Weights of a small GPT-style language model, trained from scratch on English Wikipedia: width 192.
Each number is 128 + 24 x the weight over its row's rms, rounded and kept within 0 to 255. Layers, rows and columns count from 0. The size above them is the row's rms in percent of the matrix's.

# layer 8 MLP up, 576x192, rms 0.0855, rows 363-371, columns 0-191
size [ 95  95  98 109  91 100 118  94 104]
[[165 145  85 121 130 124 137 132 129 145 147 142 120 147 130 113 164 126 104 115 146 138 148 146 166 118 167 140 121 133  83 106 127  92 101 155 139 146 194 146 125 127  90 148 113 129 146 140 110 174 121 113 149  93 148 116 100  79  85 117 133 136 118  81 125 163 145 120 144 123 154  98 146  88 100 130 153 122 117 132  87 120 185 152  87 166 139 119 112 118 148 160 140 108 156 116 138 109 136 181 133 116 135 149  96 149  99 111  97 126 134 161 123 112 162  79 104 126 132 105 104 130  89 111 112 109 117 139  83 169  83 116 173 148 131 121 123 114 112 132 144 172  85  76 104 117 168 142 156 107 123 107 132 126 146 138  93 136 122  95 117 110 154 109 170 136 107 123 182 158 101 152 106 119 143 150 153 130 144 115 105 134 146 132 168 139 111 120 102 140 129 116]
 [158  75 117  77 109 138 162 128 137 115 139 135 129 150 178 119 154  84 142 108 165 141 143 139 123 103 106 129 125 146 142 149 102 168 140 123  89 115 137 141 131 163 125 160 125 111 142 124 149 151 105 103 119 128 167 123 110 147 133 120  90 142  92 112 115 154 156 136 160 103 146 107 156  96 113 144 118 165 134  85 116 103 131 146 158  82 119 150 156 144 115 133 119 160 154 114 152 113 144 111 115 151 137 158 159 170 119 148 132 124 111 170 139 139  80 151 128 129 102 158 105 129 105 140 151  84 127 121 115 136 131 139 143 100 152 127  66 123 143 123 118 100 110 133  59 120 125 107 111  63 141 174 121 109 138 112 131 132 111 156 130 103 101 154 135 120 140  92  96 159 140 136 127  77 187 117 117 148 169 178 130 162 108 117 125 103 153 159 137 128 152 129]
 [107 106 159 112  98 107  87 128 140 128 127 105 109 138 159 132 148 166  72 123  93 126  89 143 138 162 115 100 124 123 105 134  94 147  84  93 108 135  82 142 154 164 130 169 142 141 170 115 108 118 112  94 132  89 126 131 122 104 164 123 128 142 143 113 112 125 167 120 106 112 139  73 133 119 120 146 122  93 116 155 160 134 138 183 134 142 124 129 112 137 125 150 146 104 155  98 103 147 163 126 128 151 108  92 111 122 137 142 133 108 157 115 143 141 149 135  89 152 121 127 154 160 134 129 108  82 115 147 126 149 119 149 130 148 127 109 152 156 115 130 136  98 156 118 126 105  52 114 163 115 157 110 128 101 152 137 132 117  82 162 153 130 166 159 183 104 101 138 168 130  99 126 143 115 157 132 143 175 141 148 132 167 164 103 176 108 139 117 116 135 113  76]
 [ 77 103  95 152 156 148 149  87 162 132 129 125 134 109 133 141  72 122 153 132 145 130 125  92 145 122 111 145 122 132  74 140 173 149 147 144  99 106 143 120 114 148 105 152 130 140 188 161 132 119 103 143 130 130 107 127 108 106 112 119 139 134 133 136 137 116 129  64 150 108 139 145 161 139 127 150 157  99 126 165  87 114 148 108 109 106 154  93 172 184 110 141  91 137  90 116 111 136 108 147 123 132 150 100  94  92 141 107 110 122 148 114 164  75  96 126 144 104 142 131 160  94 164 122 119 149 119 117 154 139  87 133  92 128 128 144 117 195 113  84 130 142 139 109 113 143 111 116 141  94 136 165 167 111 118 144 124 118 155 167 114 174 163 128 113  98 119 156 146 130 164 152  89 125 108 155 114 165 131 127 170 122 137 133 141 126 129 104 128  97 135  98]
 [112  98 163 152 137 134 100 100 160 132  94  85 130 132  86  93 135 144 114 148 130 143  92 109 128 193 131 171 126 101 149  90 162 148 138 124 114 113 109 106 102 128 150 150 161 141 169 114 113 134  88  66 132 137 147 117 151 165 151 133 117  89 119 130 152 105 142  99 159 120 125  97 108 124 129 134  97  74 142 148 130 131 141  87 113 119 100  92 102  89 155 142 122  99 141 116 116 172 147 133 128 114 159 155 107 111 119  96 171 137 111 126 101 129  80 138  81 115 126 101 189  90 141 112 148 106 120 104 122 124 127 121  95 161 125 152  84 173 186 152 126 112 123 159 140 153 127 120 143 118 109 143 132 117 120 117 169 149 115 160 146 122 129 142 162 132 114 133 126 150 157 145  81 130 120 141 163 113 144 145 130 133 137 109 118 136 185 142 139 121 124 113]
 [115 138 160 152 111 145 109 110 114  98 136 101 168 135 135 101 141 121  94 134 148 147 158 131 114 148 130 152 115 138 109 149 124 110 121 126 116 134 143 132 139 130 102  74 117 146 150 141 143 120 147  93 138 115 123 167  76  93 116 103 133 158 140 168 111  90 149  95 125 154 157 181 143 107  73 122 197 159 126 109  97 120 140 170 119 152 117 129 111 124 109 114  84 118  88 118  90 150 115 150 150 114 155 147  96 112 124  89 148 124 147 133 134 119 158 134 142 108 146 165 124  89 141 176 139  94  88 153 112 139 159 126 163 122 154  90 111 133 116 134 172 128 133 147 136 107 114 144  85 118 145 148 110 129 117 158  97 107 128 148 128 101 121 117  94 134 128 105 149 124 106 133 126 128 182 148 117 130 159 126 156 152 117 116 148 124  99 140 103  62 128  51]
 [145 134 157 174 128 129  87 133 143 145 135 111 153 102 112 165 115 174 137 110 149 103 103  92 166 117 162 120  96  92 152 155 103 158 135 105  93 132 151 195 168 112 124 143  95 141 106 143 130 113 127 190 135 137 178 141 152 132 145 139 146 109 104 120 117 119 129 162 111 140 135 115 141  70 135  90 135 107 146 136 137 123 126  93 136 125 117 131 137 118 108 106  84  61 131 120 109 152 128 116  97 112 167 106 126 133 114 111 141  80 106  94  70 130 182 152 116 121 107 136 111 139 113 144  98  85 107 173 113 110 116 149 136 103 139 166 121 129 143 129 117 106 139 171 118 114 124 146 103 143 143 160 127 135 111 144 127 131 134 122 131  92 130 116 153 101 140 136 180 104 129 147 177 109 101 138  80 127 158 150 145  83  98 132 115 139 101 131 142 112 143 128]
 [115 121 120 122  91 217 168 147 133 130 131 113 136 116 148 170 172 119  96  97 152 137 142 153 122  95 114 134 153 165 106 116 160 144 111 158 152  96 138 138 159  96 148 142 119 109 140 131 114 150  97 161 167 121 119 109 148 149  97 163 128 124  95 137 139 135 103  98 141 103 163 158 134 122 109 120 113 156 131 107 115 130 116 136 131  90  98 104 109  96 131 139 111  98 136 167  91 135 113 136 145 115 114 136 135 117 137 137 144 145 147 135 120 156 126 119 107 157 108 125 180 138 120 119 165 132 127 161 169 152 124 122 116 176 145 119  94 130 136 111 123 106 114 111 129 133 127  94 122 123 176 102 107 116 145 117 166  81 134 124 118 100 111 163 129 189 117 165  94 104 111 146  97 124 155 150 121 110 116 130 138 102 168 132 106 102 203 142  96 114  61 151]
 [141 132 107 111  86 101 114 161 164 116 118 153 118 108 141  97 101  96  88 133 127 143  97 102  90 132 117 149  93 152 124 127 110 143 148 132 115 109 106 120  99 125 143 132 179 130 113 167  92 130 126 154 128 137 158 121 130 111 125 136 123 147 156 143  74 145 157 133 107 106 142 119  72  76 198 149  88 121 114 116 138 107 141 126 114 101 106 108 157 100 141 136 170 108 124 144 138 178 106  81 142 112 155 178 166 110 108 130 129 133 137 140 136 115 102 130 130 134  98 147 163 147 126 110 149 144  81 151 149  92 135 133  87 154 114 125  75 141 139 151 150 122 161 158 128 140 100 103 142 177 123 156 107 104 146  96 143 117 139 136 126 122 140 120 130 123 129 120 144 143 131  96 126 103 165 136 163 107 150  75 170 115 154 142 141 132 170 146 164 157 150 166]]
# layer 8 MLP down (transposed), 576x192, rms 0.0473, rows 363-370, columns 0-191
size [ 90 104  94 114  99  95 111  87]
[[144 146 112 107 120  96 173 115 113 148 105 157 145 166  98 145 121 159 131 139  89 136 110  92  93  87 124 186  95 115 160 106 146 138 124  89 153 110 130 139 153 160 125 133 148  58 134 101 175 128  98 135 101 131 125  96 129 183 123 109 120 166 137  71 145 163 137 149 105 142 100 111 131 103 131 126 160 154 141 125 115 110 117 130 108 115 172 126 116 186  80 128 123 106 121 111 115 128 139 139 148 136 126 151 170 145  78  55 136 100 151 119 125 109 132 135  90 143 130 116 138 122 150 109 121 114 157 126 144 120 125 127  88 134 121 156  94  93 149 145 111 136 134 148 139 173 112 126 163 111 137 122 144 125 101 139  88 116 126 116 131 167  89 119 131 129 152 134 146 119 159 122 159 107 177 110 174 135 132 117 102 119 122 140 111  86 138 115 128 152 163 145]
 [ 83 133 125 135 158 139 125 134 139 124 116 142 127 119 153 134  98 134 127 128 112 143 156 202 133 125 101 141 120 127 149 119 150  93 100 168 127  97 125 116 145 105 156 127  65 179 145 151 103 151 105 137 160  93 123 129 159 147 131 139 200 136 123 125 130 150 142 142 141  99 148 133 171 134 155 124 142  94 150  97 124 140 103 127 115 147 140 127 107 111 142 133 122 131 137 129 147 151  96 176 118 126 189 105 103 115 128 127  88 119 105 125 126 112 155  78 117 111  67 117 165 142 110 148  95 161 153 111 118  77 109  88 145  73 140 133 170 174 111 144 118 137 137 133 146 115 128 139 153 137 126 108 133 135 143 154 122  92 138 145 166 140 134 106  89 114 144 133 126  92 104 166 157 123 113 115 109 112  73  82 146  81 140 132 106 139 120 118 149 125 141  92]
 [109 146 143 115 128 111 134 132 143 143 163 144 142 149  51 132 121 111 141 147 129  89 197 146 187 112 107 132  89 157 141 114  95 107 156 132 149  92 118 143  88 143  84 145 120 104 148 147 139 170 110 152 139 138 117 177 114 126  77  86  85 120 117  84 138 136 112 130 119 130 115 121 116 136 155 139 103 130 106 182 176 152 134 116 107 120 115  90  96 151 129 146 124 134 105 138 104 125 119 138  67 132 117 125 124 123 138 138 137 130 142 167 124 110 174 160 127 146 120 108  93 175 133 145 148 134 118  95 163  85 145  59  92  93 104 132 116 119 117 137 118 102 122 138 147 146 147 112  97 109 125 122 106 118  97 140 100 120  93 121 141 152 127 138 107 126 109 139 111 153 158 169 123 118 139 158 189 138 126 137 125 121 120 156 115 134 138 153 139 158 144 119]
 [119 116 151 170 116 130 108 129  87 118 185  89 106 178 159 160 151 170 143 172  93 132 127  67 152 105 152 105 123 121 130 125  66 169 139 138 133 146 148 124 109 147  85 112 108 145 155 157 127 161 147 161 137 109 118 146 101 105  90 127 110 162 126 134 119 165 133 131 116 141 170 145 103 169 122 102  98 110 121 159 145  92 148 119 143 164 117 144 153 113 113 157 168 120 100 101 127 115 130 147 132 137 141  65  99 143  88  78 104 119 147 117 155 120 112 112 147 104 122  88 135 146 112  99 140 101 126 114 129 110 152 114  84 164 131 136 116 141 122 159 122 141 135 104  90 124 153 104 161 149 133 153 101 149 125  87 129 124  88 142 149 126 129 137 103 107 110 147 121 157 172 126 128 172 150 142 105 153 121 114 121 109 145 132 153 144 121  93 134 139 121  91]
 [161 169 104 123  99 153 164 131 103 129 135 161 123 150 144 152 113 137  96 110 100  71 159 154 131 147 117 125 117 139 110 130 114 128 102 138 128  95 127 149 129 139 110 119 104 150 105 108 160  96 121 153 122  98 151 150  69  78 141 136 164 141 130 138 117 147 130 107 103 149 124 143 120 115 100 163 158 180 136  95 102 144 127 197 165  99 168 162 109 140 111 120 140 126 138 147 178 107 120 117 122 148 131  69 106 145 169 143 100 109 136  94 149 173 152 115 150 167 108 189  68 110 143 151 139 141  99 159 155 102 138 135 123 109 179 152 129 108 125 114 150 141 118  79 150 108 103 102 127 104 122 146  98 124  92 138 122 125 114 120 164  94 135 130 110 131 116 118 119 126 112 136 132 111 116 120  99 129 159 131 118 115 124 131 163 145  88 162 123 110 103 116]
 [134 122 112  91 140 109 138 107 119  99 129 130 143 113 119 120 115 123 135 108 126 145 173 122 129  97 132 117 132 157 131 167 131 120 156 123 102  88 112 163 131 110 150 136 106 133 127 132 125  97 113 152  98 151 115 171 132 129 101 129 158 112 111 144 144 100 149 122 100 135 122 109 136 174 124 176  99 133  71 113 132 171 193 168 134 162 142 144 131  83 131 153 183 115  93 119 105  66 109 127 108 156 139 156 163 122 141 150 114 137 108  95 164 130 125  86 151 132 139 153 102 115 113 124 112 173 130 152 131 161 145 109 128 113 122 133 136 140 123 105 125 147 111  87 155 111  75 105 162 102  98 115 112 157 185 121 125 143  96 138 153 156 114 161 117 132 142 150  96 134 149 127  81 138 115 137  87 149 162 175 115 164 123 115 104  90 154 136 177 134 126  95]
 [118 105 141 138  89 127 137 112 120 159  83 135 144  80 124 106 106 143 145 170 130 106 121 113  93 110 147 114  96 129 132 148 141  78 148 173 131  93 168 173 128 118 162 104 135 125 106 115 120 139 133 134 126 153 128 148 149 114 147 110 148 118 131 132 115 121 142 141 117 180 132 109 139 125 111 110 156 131 124 100 135  98 137 148 135 188 122 141 149 114 145  99 114 118 111 171 171 147 121 128 148 126 124 146 169  92  95 140  94 138 104  33  88 167 106 171 122  98  97 102 156 109  99 109 111  92 111 143 124 107  98 129 143 110 103 145 118 147 154 160 169 123 114 108 147 150 126 149 127 110 147  99 156 121 133  91 152 148 144 148 133 124 119 114 159 129 133 129  88 134 142 201 163 125 131 137  71 119 146 146 144 142 123 114 169 130 106 158 121 126 122  93]
 [121  67 114 141 104  88  98 115 120 109 128 148 147 112 126 127 128 138 134 136 120 126 147  93 108 142 116 133 128 138 138 131 108  87 127 119 100 105 135 142 112 133 157 163 111 137 126  90 130 133 152 162  77 138 107 124 126 122 107 110 151 141 170 152 144  94 169 186 122 164  83  98 131 140  61 175  84  97 121 157 130 104 136 121 172 143 159 119 164 157 114 126 160 133 154 130  87 133 132 120 128 128 185 114  95 120 127 119 138 141 110 111 184 144 127 143 130 131 148 113 109  94 152 148  78 132 129 150 134 113 135 103 130  98 128 139 133 142 125 123 132 148 175 137  97 122  98 135 135 139  98 144 133 116 106 119 135 126  94 156  83 129 111 151 181 135 119 136 179 127 162  83 147 155 116 168 155 124 114 157 149 111 111 150 110 133 137  76  94  85 148 104]]